{"n_layer": 12, "d_model": 384, "n_head": 3, "n_kv_head": 3, "head_dim": 128, "d_mlp": 1536, "vocab_size": 11341, "activation": "tanh_gelu", "norm": "layernorm", "norm_place": "pre", "norm_eps": 1e-05, "positions": "learned", "qk_norm": false, "attn_scale": 0.0884, "bias": "all", "tie_embeddings": true, "parallel_block": false, "init": "normal", "init_std_qkv": 0.0545, "init_std_o": 0.0111, "init_std_up": 0.0545, "init_std_down": 0.00556, "optimizer": "soap_variant", "lr": 0.00507, "beta1": 0.95, "beta2": 0.95, "weight_decay": 0.092, "lr_head": 0.00759, "warmup_steps": 200, "schedule": "wsd", "decay_fraction": 0.672, "decay_shape": "linear", "final_lr_fraction": 0.1, "batch_tokens": 131072, "seq_len": 2048, "doc_mask": false, "train_tokens": 397100000, "steps": 3030, "dataset": "wikipedia_en"}
Each number is 128 + 24 x the weight over its row's rms, rounded and kept within 0 to 255. Layers, rows and columns count from 0. Numbers have three digits each. The size before them is the row's rms in percent of the matrix's.

# down: layer 9 MLP down (transposed), 1536x384, rms 0.165, rows 865-933, columns 0-95
# up: layer 9 MLP up, 1536x384, rms 0.153, rows 866-934, columns 0-95
down865 095:148132104137124092124186128133146118120146140061148180128129149166123113096112138122093087092156098118134102146160110166113101125097121116154114113123142129134177137110139104131133136128103125136102120137137136101094133176115100145136148140138102129117115095115130104129124140091101137111
up866 099:133143135154172116151120077112137132128096129123152122128161126137137168137203116143089086078140120139111181094150163137080121123132135149150090125094102143129098130160142131136139128127152105113134095130131099141172093150179163103139117136179123139160115154124117123132132145148129139115
down866 101:158107155119183120147121133116149110106125087177116148105154110093144169158129136101097119101122119120138158132157130148149156189150145133125121112130124093075148118145129146139110096159092131109132121121103102110162142144121137139111179146103069129122170099148074131112152114126148122153
up867 100:142151127112144141110111124132141120132159134099115121131105095106081185080159129119133102154123171138147136121153106128122147150130123108176133091179162161145140117143141119114151123144109143125112097155166105112135106103110084167140142085123131098125128102122137115131083143097153130108
down867 099:145112154124104123076122123141117136107188136113123109122138141101130106102139113160142128087133102107161145146144104159127138119140140173125150090136126150135106105160159098165106123129112117098136142094159100115165150167131123116156131108107103133104147139108223154176136154104087112144
up868 089:091165145145134208124124137102158109146097146144173194111134110093128156127087124120150112114125099116127128100165091131128144121122144184155158150128116110108145155142137128167122175115132124104173126133142123109091160099122143122143124141106129159112143075125125118096158150160086184120
down868 102:124121098152127112152163137134111116111075145123127119126084109123136086129117121112133144110130098131110138081166104136127127122161126127121145096151175137165163119115136103131158122107164126128153113086073129120144122104147168095160100143123146156169145136171169104114111135177126121132
up869 129:134124085117111165164116136150127109115117134135143091151124122132114085077133087112145094118123102169098120135112116129140128080125105112130064103087146159117156100093106158098107102146127145097138115129158140149172143127159137136113137146093130119090124152110170124098180129104116139143
down869 096:151096145152111106113109168126140089164128132104131123117124155114132088139069138127115099129114156136168127161104129148115084138108072112159066188107160151146153127123164134098149106108050105123164129151126147144125166113105130106130162167098144126110126104140177123086148126119126140105
up870 099:137163179139139154115123129077147145111112110103121129107110100175128170095121139165112121129145142124126129130147118117128103097084129163119141123116163165093106172147122101126174110109104163162155159184119146145099134107129116094161115144154160117092112078154120141134144113114130095106
down870 091:118095129107176113114115174118141137148145156104144138109140102123135098149128090165118129184124129110103129123121132093108125136134094115160138150130116117144111135120136132121119129114146137135146129131131102143076127104113098116087121123159105136133139111157114127101111144086095113109
up871 102:120097124118098086110105156116143084142139093136156074154146138088128073152174185129151115103121101113115161131132143089136184139132149142089125148150165083125130127125127106133101131132128156133131150093173169111100144142145105133119158171137135134136121128140152104171119123156122115180
down871 106:153124077156085133110146122108130126142178143092138133114146133102135073094171153101153122123141097098104131125082123157138114139047135158151133149106110124118089137099121149140103145117112116137143134168113122122127146112101110150113111149127118159125105162116128150134118105111145195135
up872 105:123110116157116166131113121089168146126119108180081149137119118129142154134176133146128079111119108125108124130159155160117125101163165120101163115139153165098119105107124149115093108137121182126114080107139102153098129085097111177106147122131170155105131119137166091162130089114151111087
down872 106:111135188123122126130129128116157152142113164135080108158134115125158161132124145119106129134109137099137127143128121095167113089105108120101113172123121147093132116162148114047127142144130128185110079088152128124167128148092135114122109105161156064141139130143149121137144105100103064117
up873 106:115130160071156163140111162131100157152147154183152114149139141073158125094196086098124123132124090101159151126129095164112087143135076130143139131151129169136147107173122146115139098074136178142140154172118140123153112124161194111121139086129128122099134124111118126126133092127133117098
down873 119:116149148084149124132126153170145093149116134108110096163111149132125105113132099088104136052163120121115126137193152104131117093148140156143103135131105136138149120130106158127163137139156161106117153113158120108098157148157144138102106104157125126101136144154129120109117136113083131114
up874 094:148117151089139114143159099097120111179117130127125139137095117147119171096135128127112111191127104153141073105103108140102156109139119133162093179162105142141131115118093089131171158125119141140146163111137112123104134153115152151112122098129133089128114126122141123141134118100119148146
down874 094:186103118128117117129117148095190147101120153096140135110135141105141125159116131136128138109160113142131142161158104099104115175067136148096100083165127129117118101106125131086149137120129133146075127125130139150163143154193110121121154149156119150122115109129109123124117115104140180143
up875 108:113081134112107133141143124114130088138095105105144139107121100092148161139136137114189098106104149136103092153112168152140115104140123113168120110164152127134110138110117120127169117147096162115093119118144111118141128127136138139100094130096092109125168123114119123149087159137107126137
down875 101:151142130128125096142116105104126123106141111139138088151088132117152127095165102121137127148107151122123071118181108119140150120126153118137168157130141113131165149145112135120135137137133114135099128114151133149095065143145125157103163140150127126110154091098083141141162095116090093109
up876 103:112128135089142119090120123109104165124156132124118140129099128163104105154113130086132108127118123065089110125145087076130158121129136140107151117100123080146112143123116147163090120156095120164111114112157151120158193154162095109100136112128145121100146119107157121127137162104147120140
down876 105:107127091177091181108120159136123164111132098158137180158134121108133093151136109135154142134108097105159099149153100155131162166120158122123120117120146120137116133146118124123097134120116135162139076124140132140126098080114102094146084162144145106138086124117142176163123100130131124124
up877 096:099111115123131143134132145131116132106080140137113092092121099133102131100152096077173100115118149131115138131137135170147171170112161112139143111106129117118094136119174130168124095114145122111133111117112106109096148108144072119088110185186156136126159134149162064119168110140161108133
down877 100:130100136133112121125128129148149151212140155118153136143118149113122109129163123149131149135176125101143146104102118127131153076089124089147088120151105139143126093150126113101107166146121151150130123155161137146115136155127163161146124102118146099161122102123130126155117135120137088132
up878 105:118155127084108125114111112088091093100155161133146142156149122152093159127131090145071147075076126083157117118110169144107119103124136108143113168113148163155122136157159108163133155115117138177171110135087110064176152145146124077129116103148143143108148153133125142112129113122139127134
down878 103:167138138175114103164089120153125074102111137126126137132156132108169119108137083110155108141109127151118130135115121160094133142148139135134168126118134133082144124168136137150116101162140106132128096113104134112128147103132137175090156149150053125149137095171115141158131135092097129136
up879 105:116175103153121135138138091177173140151143120136134119120163123130089134122109138120160100132100129111159153106123079127095133103160112150100159127126118125087128090141134116128122171153094123128141076099107132151138138157088124163116159138163104128149087124128122110165111135145112075150
down879 102:120183105153102127118177167120147158116116144101120123090124115130093170113094134097095102131135102117129168121107117166127121136126146139118130158100129123125132104117143131089131113133164126127142134131131169141126125128108096161170110115128108185109139124163112111133129153124130123137
up880 104:136124145131115135090119127175095109161147127132136139102122099123101132110099132152143095111126148130175160163118139104156105159157097131104141109138156120140142112124161131124157132155088168144105128164108065160152138101089118166154122106147124121098124105171108137155148188098118112149
down880 104:109132134113155107104118121119145092119100090105106126111096156160113154129174134094106176129118132127118142100130116123157123154070096071130102140080129144106111087130119142119109126144129106124080119128160097125061070109153132135124124159112109114097169149117114136092120150132146087122
up881 097:142155153150124156170146140164113112085155135135123160165138128101158141135102132157147132153113104090097157099160083126123113147170135166114159158101133138141167120163105147133165130105107125179105099115115104126097147118098124151142121171131148101150137132158146090097152097106100143104
down881 093:134112112148099151130135151120095170119121120089148166128136126151152114111146162070110147183102107119134112112115153186160140120136133140096135157130146137143163123086137134068132112122150119128117097166152125131141123101085116079108103131095081180137138124108186102143128182143119122155
up882 106:130139103142110113142128124117120106060123103106105150146108121099131102129153112119139123099118104151115125102156128113112124093161111115139102091074100164077073109103121092164173138152146121079143088127130120146091150145097113153095162125133106130162144150157114110138119137180116124129
down882 097:104146135068134133115168117124135130133101139081122114160121151168149181117144142093117106134100126145112128107117111139117131091111143128107130138148137131156132133127165085117114078080139100112133146109151111160147130105122142147097168118116146129121152154119122112152137078098124106094
up883 096:144149127142116132129153125173126063100108125171111132111136113146106173151146133133121116059096118142101150124092191129148138132162175086119137128131108136098140098094086096090132127135121119121111109192178130134119159150104094072125177099153101142119155150131120130117150122121117118132
down883 096:144113125126096125151109135110133109101097156126110120173140079117107090128136105139124099124112144185128126116131186116122152162113131111103154126108105124094129129116131165130152141157118150128125154169103130153113155114111115105169092114084131161107151066132130153099145143111151140133
up884 102:133139091158157116111170164133127124143102163196158102129128157084106117173165175153154171116093116158084132095138143120082123159114139128138106103088118125148148114123132076122082136092118103127118106174129113114127132090079138112107144086127122133104100130131111113091093115104133090141
down884 102:165147134133099132149163100139121119137120150144104138124136159117091097126138144108124172148132168137167134156107122131135107161114117116150157125091147102121077148130156131085161141068093156171176100120149144137118136125108147128133136130029097126139140106151163122151155123126155120133
up885 094:128142177094123129121138162111116096097155112145156111117137080114131112131109158149114078155132107164123106101132119142124164162126094116108114116130129115109139128121148094154189115177182145136176124141103158125131093149125090103136119130133105130124114105112100129119084157101081145097
down885 094:102109130153177151129147117143167126113106101119151144109139071101133140145119143152102135135119123137127126075146109109126130126094152164183127122112113113181100124106141134136162166065095081103147125187100115103130116126126149134128132164127117133126130145133146139108160118103146113121
up886 100:106146111133176162127117125141113128142113100133125123159134146143106101119113136133095157151131127110143140106131134108112153159126119067124124159171111141146113139146099109132111104125120157162144130087143143159132093125140108127097145121090128114096118175157134119203085109160103146137
down886 103:104138124155111138125121143122130117162177136093116117104125117122138112115106133093146130119139148107125139126141087144100108102106153163137088100120113127188126127116164083151135145107143141079112124132120142161126139151134142126116152136140127139114105117133145130114132081174138139125
up887 104:125168134130121102121097135106139109153144132130146098152132126148125130130171145157146122106119118109151116111165141162132104052154108125118164153110172096134133097109108169142135107094133118119102152104104167147142160140118140172129163129129165117140143097125117147135154127117143119122
down887 109:095156125081161101194124130137136154117139134114143122121165147128096123152137172094121177154142127131090101113122140108157128112093117107162150156122127152100100136105077168120125100121084145095146107112170166144108154140127107135154141119156139144112160132107133197160129163143087153130
up888 097:108140133094125082114138146120148106121139113178163111138117136119158115133151130113120141128114170092091115125127106076140127081151125181101103141105131125109128168115172164094111137048150114100100137150124162148148125108145162106102137145103135171118096119117092142135167138100091103088
down888 101:108133154132098144096102136153095157133169132123136159156119155110147147080175115136143162112133111093108107145176133163101165151120133112116154122106139118136105141114093097125135151117135125094095101109110122160153109180132119108122102130149139135123112137098104151154068147138100102139
up889 102:140120132131140140089137117115116118131112120120137121095136159129082148129118125135139132094107164119118157123137106152103112130154153146126143102165167104162131108109152155109142103144127121095120157149159123132122123141159143141078146135153155092105137124110143157078099096167130106131
down889 103:109126152088094118127103132131154151088156103098141146123117139118116161136128175115099126109095139144151147117117087122139133058094094120157099132162103128164129097161089145102135109136154144148139132081117139154110091089118110113121109133122135157136132151146148117150157118078106180154
up890 097:131120117145122154115119123132097106108114153121139158146111119121087146117105133039112135132112123134131095100143131087116113134138153139181080124101114140135165115092077112144144179169146160133139148143133170156081111141098139124109112119080113108137172145142113124120160133140111115136
down890 098:145165127152150123138114117142134097093107113095133133141138116072180109170127154088089136129132158092138158155156112114130123126136096155133158105138111106148139146117111132162128148125121088139129060138115158098169137139139115125120135091107169121118116125122147118119141115123131078100
up891 097:112157135149145120130127099151124130156168129089150116134091123124074127128144120105158116162088089153127117131132165139163109135130128140153131169142132135115129132091125124135141153106126103126114135184151125125118119138129119143112121130111138080099126160162092135144142095157145170154
down891 098:141118161118116215112113136115136109107105107157110161120108109177119161169141124172143140105118147162145162146130111125125156111132114143118110101086103125108102127127125142160117110125160127097143149089135134126154102103160116116169125157160136152107120115128133159124130139116144137087
up892 101:146099113084114081109099134114107117112111087119134145138126149093115144102117111120159121120145097117131116187134122120113143130135156124179130140079164121092121138069115073108110130104144136141162106099099093153105120111131144124105167177129094143174151147127098127123145106146101125127
down892 108:152107147104135088112164117124136105083144126110101124123117162174127142159122113098149113133128216194107154113113127151100118150107102096144137168130086110160135118100138141124132141102123109145152108154114131121144108129086119127112161129159121150143124148104128132116137094128115133108
up893 093:148118099119142137135106079117108082140117139153086111094112105114064104090139106131168127100152182130077108142114111104142115094146121115142092119110119135144069148144127122146129149149098160103118113179101100140125175130173129159130152141147144110136175125114128126147100127122128155162
down893 095:116102123123111129130081112109097108132092124104092123119174074139144122148148128094068131135153136075125117053137141097137155145122133088100135099129072131142116148140131092102101162098127105125114149097116127130114160134125121141115117088121145132142111083144143149165129161126150118129
up894 092:124124139114121112131140142163125100132100125131127094105153156129137129166108123131106130117154100094140135114135159137090097133078146103147112084119122127134110123133126136111131102194107083124142125159120111126104067134110078101140153111148116108121137108140142150124113137119065111117
down894 101:124085113153139133143100090161105131158144143094104097140136180151168080143134139110140144143148166158124127133124150166080112134105128090127160132117140124108117132123165170128146146129104156115169110110096124135116125166128110138125114133121096156145110157133135111170117099130114122108
up895 109:103156109121160112096124130101127176114118165149122077115098120150157133138101145145106130085132113133136124151135119158086110120120133099076128142121123189157124123173137103136100136167115062131128133120096145114103134128114097145129125117052128084140125117132142116124121094105129129119
down895 086:163102128135097082113119130112144122148103152128123118158137096105137113112141079098136105158101156166157127138129152130127094106145109151164133121135105106128140074146157118130142085146120111147117093140148145109115128128117101094132122149124104131157141108120156104180103139105120105145
up896 096:140132127134135120083100165140124183153150117133124108140121132131142123078127087121106108110121133150139137135139110171164150170122139133103137135117117086111090144137127157116118179090144156153130111127159122121157086120138126108143119152167143083123142138157137136150149146076137151140
down896 104:082111138134104127085129132162096100147130121133130083138139125102069166144097201110144104134079098114124090113150167102127119120111137115135149182095104128106095151110144121115118106101106187081138156132136111142089170145115115158169147106115129137169120101120114187124120148133115106131
up897 090:105140114142144160075116087093118113185097161120152151143130095135143137142094123086114101124140103120150130136098151089114136119146108148109087167150110126156131101129112092134114119127143114130134159148132157158132165158112096116092146172115135100116124117102109160121152145113154139084
down897 098:134085147141138105095178149092140171130143139108101101118053129104093106139124129110129143139102122110121134123144145182123149104143130127108114139104151087120137142133079114122147161164128126150107109136157123157122113132128160151087104104120071173112114126123160117140112156122082134084
up898 113:105104212126143122135100145082155158159132128129173096158088155154100118091157123092145102107108118091147142113118194163134155117123122127124118107129130116147094105160097154070159158145085130118102130098174124155107119090148133117128120136110138125138125141185159139157142122110136146144
down898 104:113110154156136111153141094140127140162139121119175113165121203129104098124120136100123118165100126121127136089127141113100117120107140127134116105100070121133171134133129129134149180138097115132115114153126140151125098128163150135158146118112113142129142120139160118137148143086108144139
up899 099:130131156121116105112128167114154157138123107167053091111143132130067125105130138075172121086137097125137121137117127141140129136113138118158125135157158152147142110092135106147129100149180164128109161111128130163123140143156133115118137116093131152123122121118114102150118166142145116080
down899 095:147141130130152112147118179126137118114130126112147129143156178140107138125133101138089169163146063085119124103108142110127135135145125096119163148130086136083150103163107136109091133110132194132108139044144132119091095127096100148137152115106125122100129141136128160117119076167132103139
up900 108:083056156135117146164112101160135136110085128132145124145150138102133087125114134146109129135074126154098064137136138153121147139103090125101165141120135124140134128120170126107108119139139074109148144135092141111128144111097161130084146186147147137100081102150119068098146116114179135138
down900 104:168115141101107115105153107147113118090087125125115124116151170144167124146097182113123172127108127096144117099114123123133117135099117132148166135129125160077106152173176157113092131124110114127095109104147154151105099171115088112136137163152081125124110125119110115095098128127139103171
up901 097:089151121126104118145115116113107115133179124153144113136144121099148145158134088156125138081150155088095141099121131147153126110138127144127127165124175095128136121108098124094167164141126129146126157116075154124097128129131162177077111143110168130098122157162173136123123156130127114094
down901 099:135119116120133151114165130105096117097127142141156131093115102119133133150113134122154115135124084108122141132153136137134148161148112113163097106146124115138174110131189184126140127101152169131132119148128149140109121146165140155132121134093181124090067100172130160138073155127108144126
up902 103:095113168121123099124129103130124138125083100155153149192096093143104126145114100150150123128116156099151111166127159079141132145174137098105130139133192198105097128107190053107138141131137142153168142135130117192151110128111133120091145160118115125148108123133066149140086132128170147133
down902 102:107131135112109178176106120124101144142146100147129107137082097100129103092142134128117104122133121164120143104098108122107136146102111161111164143139153100122128093121120156132087156112146104122141128146122137140088138101184143115144099131136111114146108075127126126127121106108099100115
up903 107:110139150088120133155149092130114144161150112129139114159112114135118117131093121142103142127150121132124142116161133149186131118113102125124124125083087080108098084142126153157185112063111160152125139116118100112172161160126117094125133153152145159131171122110157087120122103118138108100
down903 099:112146145134134109132165148111114130130111129103114129136106134087144138094163119102126153146161153144180119166142147090123138127102099126123136120136145118078120154115128107144126093119116160102084127156097142113151148160123129083152140139141167112096126123141140085120080140154161112116
up904 105:058151120097136152118147153158092095101154120106139142135161112103116097101140124125180133093164099150083156097094141148169122161126111144103165115082097116114121102093106139115120157104149129087109126142108141107112098146090110134129131142130135138101090117117118147149105113130133107168
down904 100:148144125131095116145148121130135139162121124117108087121123116190120139100159134105124118116140104143126104186086132140117168132132125172124110135166109168115189107146152168119127144150147094116149112139143137170134120106120104120098140103129163111137098094134142128101124128133111121156
up905 107:110155175131114126141114102167096107108081115112121090137114101133155131081095115149138104127159100121141146147157148133159095157104152067145112131136154101091159163120108102104128104109136092155131104142120104118121156167090147089171103185132146158115124094142143166091119123144105118109
down905 103:157137123112142107144115108136129130138134132132121121155132046097139104112101115137120101114116147127166155129097152112143101120111161082106196152127130079093085171137111165104124087105154104133149104097122101118126105128144129155153112094121194128117122150073120138118156117123096100088
up906 101:123138121148154174095078154135081121092129106121137094117125154126138098112097133135156099119159101149134116102146113149123146111120131128094130138125140110147150140099134090105118097157104149104135151113113115144090145113125059140119116088119146124131137119132121126122107154094100167107
down906 095:110137138107112143125129103152145131113110153123121112152088183182162131153124103143152116141109131124137120144126155136131128161129169122120168119109118105106137128122165154105109108175119107189103147166137129136091154121136113107120130103113109135097134117103085131108108115106098092116
up907 104:141157120156151090094138122158112135090130142132097143162132147103122149115110081123086168106159108156132160145104123137082120116168124086144124150123165127119095111112096109133124154147152125159159135145132137125136139169157145116148131109165133136117098084091138132136124159145159128103
down907 112:096132108131160120111101155146106132102122125101109165106131126108119148170122135158115165122129098127127129132073132140135108131120106112134148104145123116133158170154098131118156119139131104139132150171169101121161120143123120107119177162142096097143110170105100132129128136155142140112
up908 097:140110139155146104151135109119142055124140168126162088148150118154128089149076132122108101097133113166137141088138149112146118164152159138162165127123143149146128121132105138147108086111102126138131165176155150157136110117142119123125129140141086121168107125135116113147148124122103108131
down908 100:070123152140138140126142139140108137116150143114167128147107132142115114095162121114104117138116111140111125102124145132114110108123105161110129095117110131119151164154160120158168104137144097109102143126184120110138141122109135135063140167130071124150172140191123109108107135158115128136
up909 103:110131160110150125119139105126143155133151088144118137146127122141122147125146093147138139117157165115113150108096143175138138132116151111176111144105101116116126110160131163119124121130121135162090094114180143162131145138076089106151100133135134124151153123091101128122169193090160143119
down909 104:136145155138158101134098094166125099134119139167154103160174131087097106161166127130101138178115126139122100136132140121138147159124141148185136120142138153122164133131128153104177131114102150137077112111159141135165128169091123119137127105094149113136169130127144148128142104152141150118
up910 088:109116101117175129169166103131121131061089120104112146132099119116092076147144116145150144130122091137159111114134084109126141113156177145155129158116116179112127146091120118131119118070134154098147120079103128128129150153115156101132141141138106123094135152120142101139154163177114124151
down910 099:080081167121106121141109117114119099122122101172151100126121142120137143124096128160122152158133167082171131080145125125164148125099108131131169110142139098139086138123187088158114111158123120144130100108155176172124129150138132082107091098135127105132129155122144111138145159113095143099
up911 103:165112075124140161154102160130131136129125163158134108121115131130154108106127143111152109139108117107115136129101126128127152157119124139121138157093108130160135105137132161125139118108146157188092133122130093145117118158120157111128091141131122136092121128154104162121130074168133079086
down911 096:140107183147084145105091125130147119125155091111147163115124160171150101172143112189135145141156139121132136108105157113142121121134168108137147110146125081101142149115110164170124189104129143119108125150123113139150092140117124123083160078137140166096083101138150106164146103183131163109
up912 099:109145154148165128088157151109103145118106108189096094088115134159172082092145122138150121158107133100155137148170153138132178156128153111158110089118155137138169164123137140159071130134099123083123137131118128130093126115144129131160121140137123125114162080153096126104097121130156141178
down912 101:136134158105083133110152112113185137167131128139131103115136129151130112137157123121132143130094146097148132119164080161182164120113144140116135060129131075122109134104139109154152144131148112149123167118177136114147120134145123146084151119194121096120126167124147130118137161161158132186
up913 096:175123121104120188164121184119143131109150178154147135129147168125131165134145152146124189098173126110129101091115119115128116123136121140110106086124133148160100138147141142139114149098170151104120126108159122138123101105097130181112108156135119130154164123148132121159164086142155112123
down913 099:115114179127096129066143136108147145063112115127124149121103111110085118160121095125125119129173180186147148111120152130140123128140117160129131136162112187165123152152108141112101130142096128112127140103121142071126130119089086128142102107135101127117143176124099126140115119097144103043
up914 103:165132132113138164093124124134150140115097097129086169111133128101121109174125128113126083121123161108140086111127103137141165124170107092166072114124057155154116109207070134123116128131116097146119126096107103096125185114113089149122095111113166150117132163160152163117163102143150146137
down914 102:104126102109123047137140150126161146163157122173107156160114174190139135114119135133144146141122118122133091149126147141085164146165179160122110123104106115142153171158133143142129104126155126144147110113130168141124085114083107133173151104080123136147186120131084155103104137127138117155
up915 089:131141143165107122154118108140154094108121093090105152137132102081114127150100147170108117114076114106174105112102135157147102152122133110154140138172110121159131178083152148088157097130126106140162134105146131107129128091173127147132126132110128133148148164105110105127129134127117105115
down915 096:126177127123096137127153117144094134088139112171116101108084098118086145102124161106167103134108167110078140148134064150104119106144134159124173138099119124152119155153151137143128148139137120111097136096160146129152157151131128139138144120129115147115169114088113107116135113149125118148
up916 091:162154137100138128110117087141134110130152139144150119138152159104168117138135107107134127117143156124159125143145110136106114107125082100157095144133129160164161127132049108090169122114111124060147168115144110144154129124132151138124147099139122133108129145162100133148121191124135096078
down916 090:108105103115138149147160065109183134111117132126140105126133134151130118161147166118117116115131106137125114098056153146137106109091123114113115109123124127117124164089131134111124142154096146139130135148128170128135135091117134160132082128151115129152117103103159112085129173150133110114
up917 104:148119075137123117140122104089121088140107112101174114175158155108128149174124112124147156131140187135130125187147113180120106153097140108118139143119154172131146091150111130173128141112113147139098110127124091135093151154135145114110100093117131106139115127142126134120155162081137109150
down917 109:098119124146123161105139136141158113148117097081137197132125207145109104111178156144131155127139099134179139138147129142093104104106138109133103109107133114145148122136107161170123160121111121134039139102163109097095162088123105142122115107133082115132134193121157153141117182140127134151
up918 096:155125140112116102083092148140060126146128129140138083085171143138116154102121139117126112141168084094085121115139144155131124148115150119151127079124141116105165112154110164122146139134134125109112144106114131162130109116126122110102144118137125132164056134168126121117119130112107121122
down918 105:119151175136137137122162089131115134158085123140130081094129186159120110137133103108099103136095129090148143171114111144125138098125153111101135158097110166133132119112122128117128120168134139125143149080161149113151145095119105140138172087132110122123099131128122142106141141149121115150
up919 093:105135143117100126148129124109156126118140131150142106136151105156133098108160153113170153118098153114138113120123139129148116122148160073095168168121164122133159145136076103153132140095142109176105128143153147122120098098107199134125119122172157136120151138177168087158153114121109141129
down919 094:156141131158117102130141141140119097106126047144160105117131149100139107109173132129103147079142168150125158110147115142123148158175116124147140134105135119089164092145117132146148160121126102137129132161127157139125112103099082074134144176152103143125084135172123130101121132160107143141
up920 094:096125139189095115185083181169115139169118150112166153091135074144113202127092112134116104103140122142142153137094125122184111143150120125131109118116103124095121117128111110103135131138118119119151160099095081145121148105130121158085110136089133158101162144142166108119103099129131175141
down920 090:130139121139115142101110129119136155143129127092192121123113104128144127096153101089095129163142182116132136115129161109106132107092129105094131116123136126151092135105075119083133127094091130118136152142154130114132081104119122119117129158116138141126139108116107095142098098153142111118
up921 096:124140101135117120171143148156114132145134128118143156102125090169109118058166179076133107128104102145112117126145136074152130124117111136135118133151119122138139098108107138122114093150121152124089138146106111148151098160132125134090139127138117079131116118116097104099091126136139133163
down921 095:163110132129169104091080158125138126106173140174118085125135081158101140126114121158119136134123104182152154192138095109180122104132126112133123119159151155153117114121139134134132128106121127116155107136143087143114160108097158132113115147138127124156124118134136167149138106198151150118
up922 093:119147116098115080142121170139094130120123088155118151181150163128111143129118115134140127123130172153111161143150139119109178106130115100154128087100163117165141146131165135124177121145157110106174148129155119174100132129155141143121105103109116142135153108105164132132140154163113181105
down922 101:132111133142117127126151121130113146151125144109100136113100169131121155140102162174091145116128133134120179104143137141167128098094127124172150156129137129099115140150160130117144081117088146127132105137070137132113149120139094119124132131162122166091159170083141094105141124128087081114
up923 102:089130156114120056114090114139129161108123157132079145118134131098115081121139181085123141117128127090126134144118116131142113119158089079120119118126130125136154108053137180085118138113118108138124128116157169133144156140094120127118101129099118120141114149165107149148134140130123129147
down923 103:118108176105143137106130120146109138095117146106166111103127129102109125138101115141155112104089149142124114100177105148096148108120144169091122122119105103169090114116100107110149122114136141103143102098145096135096100127134124090160155105142112125166104142149090082101144119134099128105
up924 096:133129113114115113157108146146145180130131108155123089115107140136110116154104136158125135133131119108105165120088117134136159110138157116115163119121118107136113141189128182137154132129159101127116104152125128152141152144121145108169117097148148168138093139158122151135127114145158129088
down924 097:124100142126117130139138121154103146136136166103162143110145109115193138153145113114159105110117140160140159126185115172113113107133121173172142040135097123138134113076079087152100114141141120125116129113123148148143119126164130131137155097090122116136132110136126102122144105134133122136
up925 095:083124121121149130106177153109146142104094106138154087134120101122151132164137132125112137169134139139136156133112163112171136156164100116133113115123152124164114127152186148112126138137154109128113149101104116136114139134145139116107131144110156177171121156113148172093143114141094125176
down925 100:182086082158157105102150115151178102119076177150152081148128137100109153136109146116157112179147128151136103098083090137123121142159149156154130135125113104068124142134161149105146127113117107118113139131087136106115097072138173141137132124141138148156098130126108128103145067132155142147
up926 093:137072109127117104109141176112169132119133132121133119136140151117139085103121141123099130157153129114181116113160146119138119123135134114173136164079130103101123145076099165112137117129158141132117154110153168194153165140120188115119109154116075132125155165162119101090134136090156137108
down926 096:085197093140163115111088157148147156124101103156159133139138146157130142115120140112140123132135131165182110140106179161142136136132134164144106121093129106121123125175163112117107126134179135113081165131124104117139139154155155066165133170111152147112162149101142127091106106149119080089
up927 100:108097108120146065142121167177140133115120126135160102103144103135114126090156125154130132104141153128155133169143113175145089150172106098148151098168125105131152148140143152095134133065120169117103108108157165115108154099146101135100134126138144108135165145070133096133102102146156170128
down927 099:146139127119140119157132125126111121133103133135099134143102119092079119118123131099131145132120122155132190131148134083134076130138144134143089140148133116178144139138104120097127134132142120159171070147120130188123105148185163123112123067137115151136084116166133093124144083106139184137
up928 113:116128141115101126132115176127131116160110137123181131123160142131108098158113068104133122162126139155116108148138140100078103129159085105139094102111135116112130106146129154134091093123143097038119105081124107104190165142129070147108145107109137111089112100139135114150154107103127187143
down928 104:142121151120145109117121140081138172070116086119135092109141070126119127163127113137089082145108126119108123107161141121146124130129153115138143159184129160157124163173129112164094163078102108089129116123132105125128123113125121147121134130146075115137106132136150111158098170161133108167
up929 096:126095145127177139109081051131125137092131160141130134154131143138142133144126152108134116157149138141124101121120164111101141166143055132152140107132132143128103109154113183097135127124136137120128127135129120154132086131149119122115131146113155137117126148132128122135138139121117184140
down929 082:174134130129114147133202143116133091138085118147172145101119046125102162110162142160097095133128134119099118144114123124117139149081140101101117159128153176136168129137092123145120111127156115146142148137123142121099192116138121107134128090108142157118170114113087103095116148098135131159
up930 110:082135173077107131130139118111106153148141111197141135142136109156138164177092098108120115111134155133134131128149145134142152144128067110179157134098106118133130097135148130127165128142076126147129153162114126176140146147171163147113128139170140131129133151147145095094147138152114138168
down930 109:077135123084083147111118160159174092115102143116137128139123131128091142114064135127152122121118153107113107146114108152123114157151126148061121141096131118152135119156173172105157096119088120160097143148131160122070102096138123126169157105176155129151119159096179144110121124107110106139
up931 106:136122108143174123165124077072073121139125127147137134134156145113180117134137129141139137122096150127055132114087081137078106129111150115126148123134154105154153118062101111095096116119080130113184156131172129118152159136102132132130112137141129135083109104128124128107161133167141129100
down931 104:139099137139127107141127154131142087154162113123113129084147152185084147122142144139115132164089132140163118163139104088124147140135125164123111150114120160159148142159127159117145114138081151099135128137105154077127179115141123110157126106154139128154135119153102125158155113113097122133
up932 096:115147121114134075138089131126095178131140109126115126143123132116160152116123104143088137148088080120103171128106152112112117122165142101103094094165158139117144144123133140168182144114115136129151143118127134177150109104121118142163134102087140139132103189095121105163146156158112112126
down932 091:127146151082165157151125121154148104066132128147114180121162146116126079119136131121160131128122111137107153152155157113141136122146122127121127114119109082119136124116147160144149149146143111131143192094073126134093145094082136153094136120158161116117094105100115153131123116105127129104
up933 122:105080122108145132105131117112091105117117128104136096126127134133127082145139100124103099150103121108090157120145131149109143153093141178133118093085115154138133128129122097183116135123135130125147099111163129115106152115157158124113156060110092143106126108136101124112162136106166095100
down933 123:091114183071152109086176152080127099151148097122099097118071139144113147151139132063097105129102144129089159131184124101144128168099120153132117117121107157143144116166130113151111143127113128176125134145137113104108119061150149116121127088139083114143174114073142134091110149129161085142
up934 103:160138098122104138094083164154126137167094126134158178090093158125139080134153095104141105108103132123157112070166139135074153116111130129102118084115099114109137122135145138084148142090153130082136176105167174158130117104143156075078175130165119090148166174130099098122179120092125139113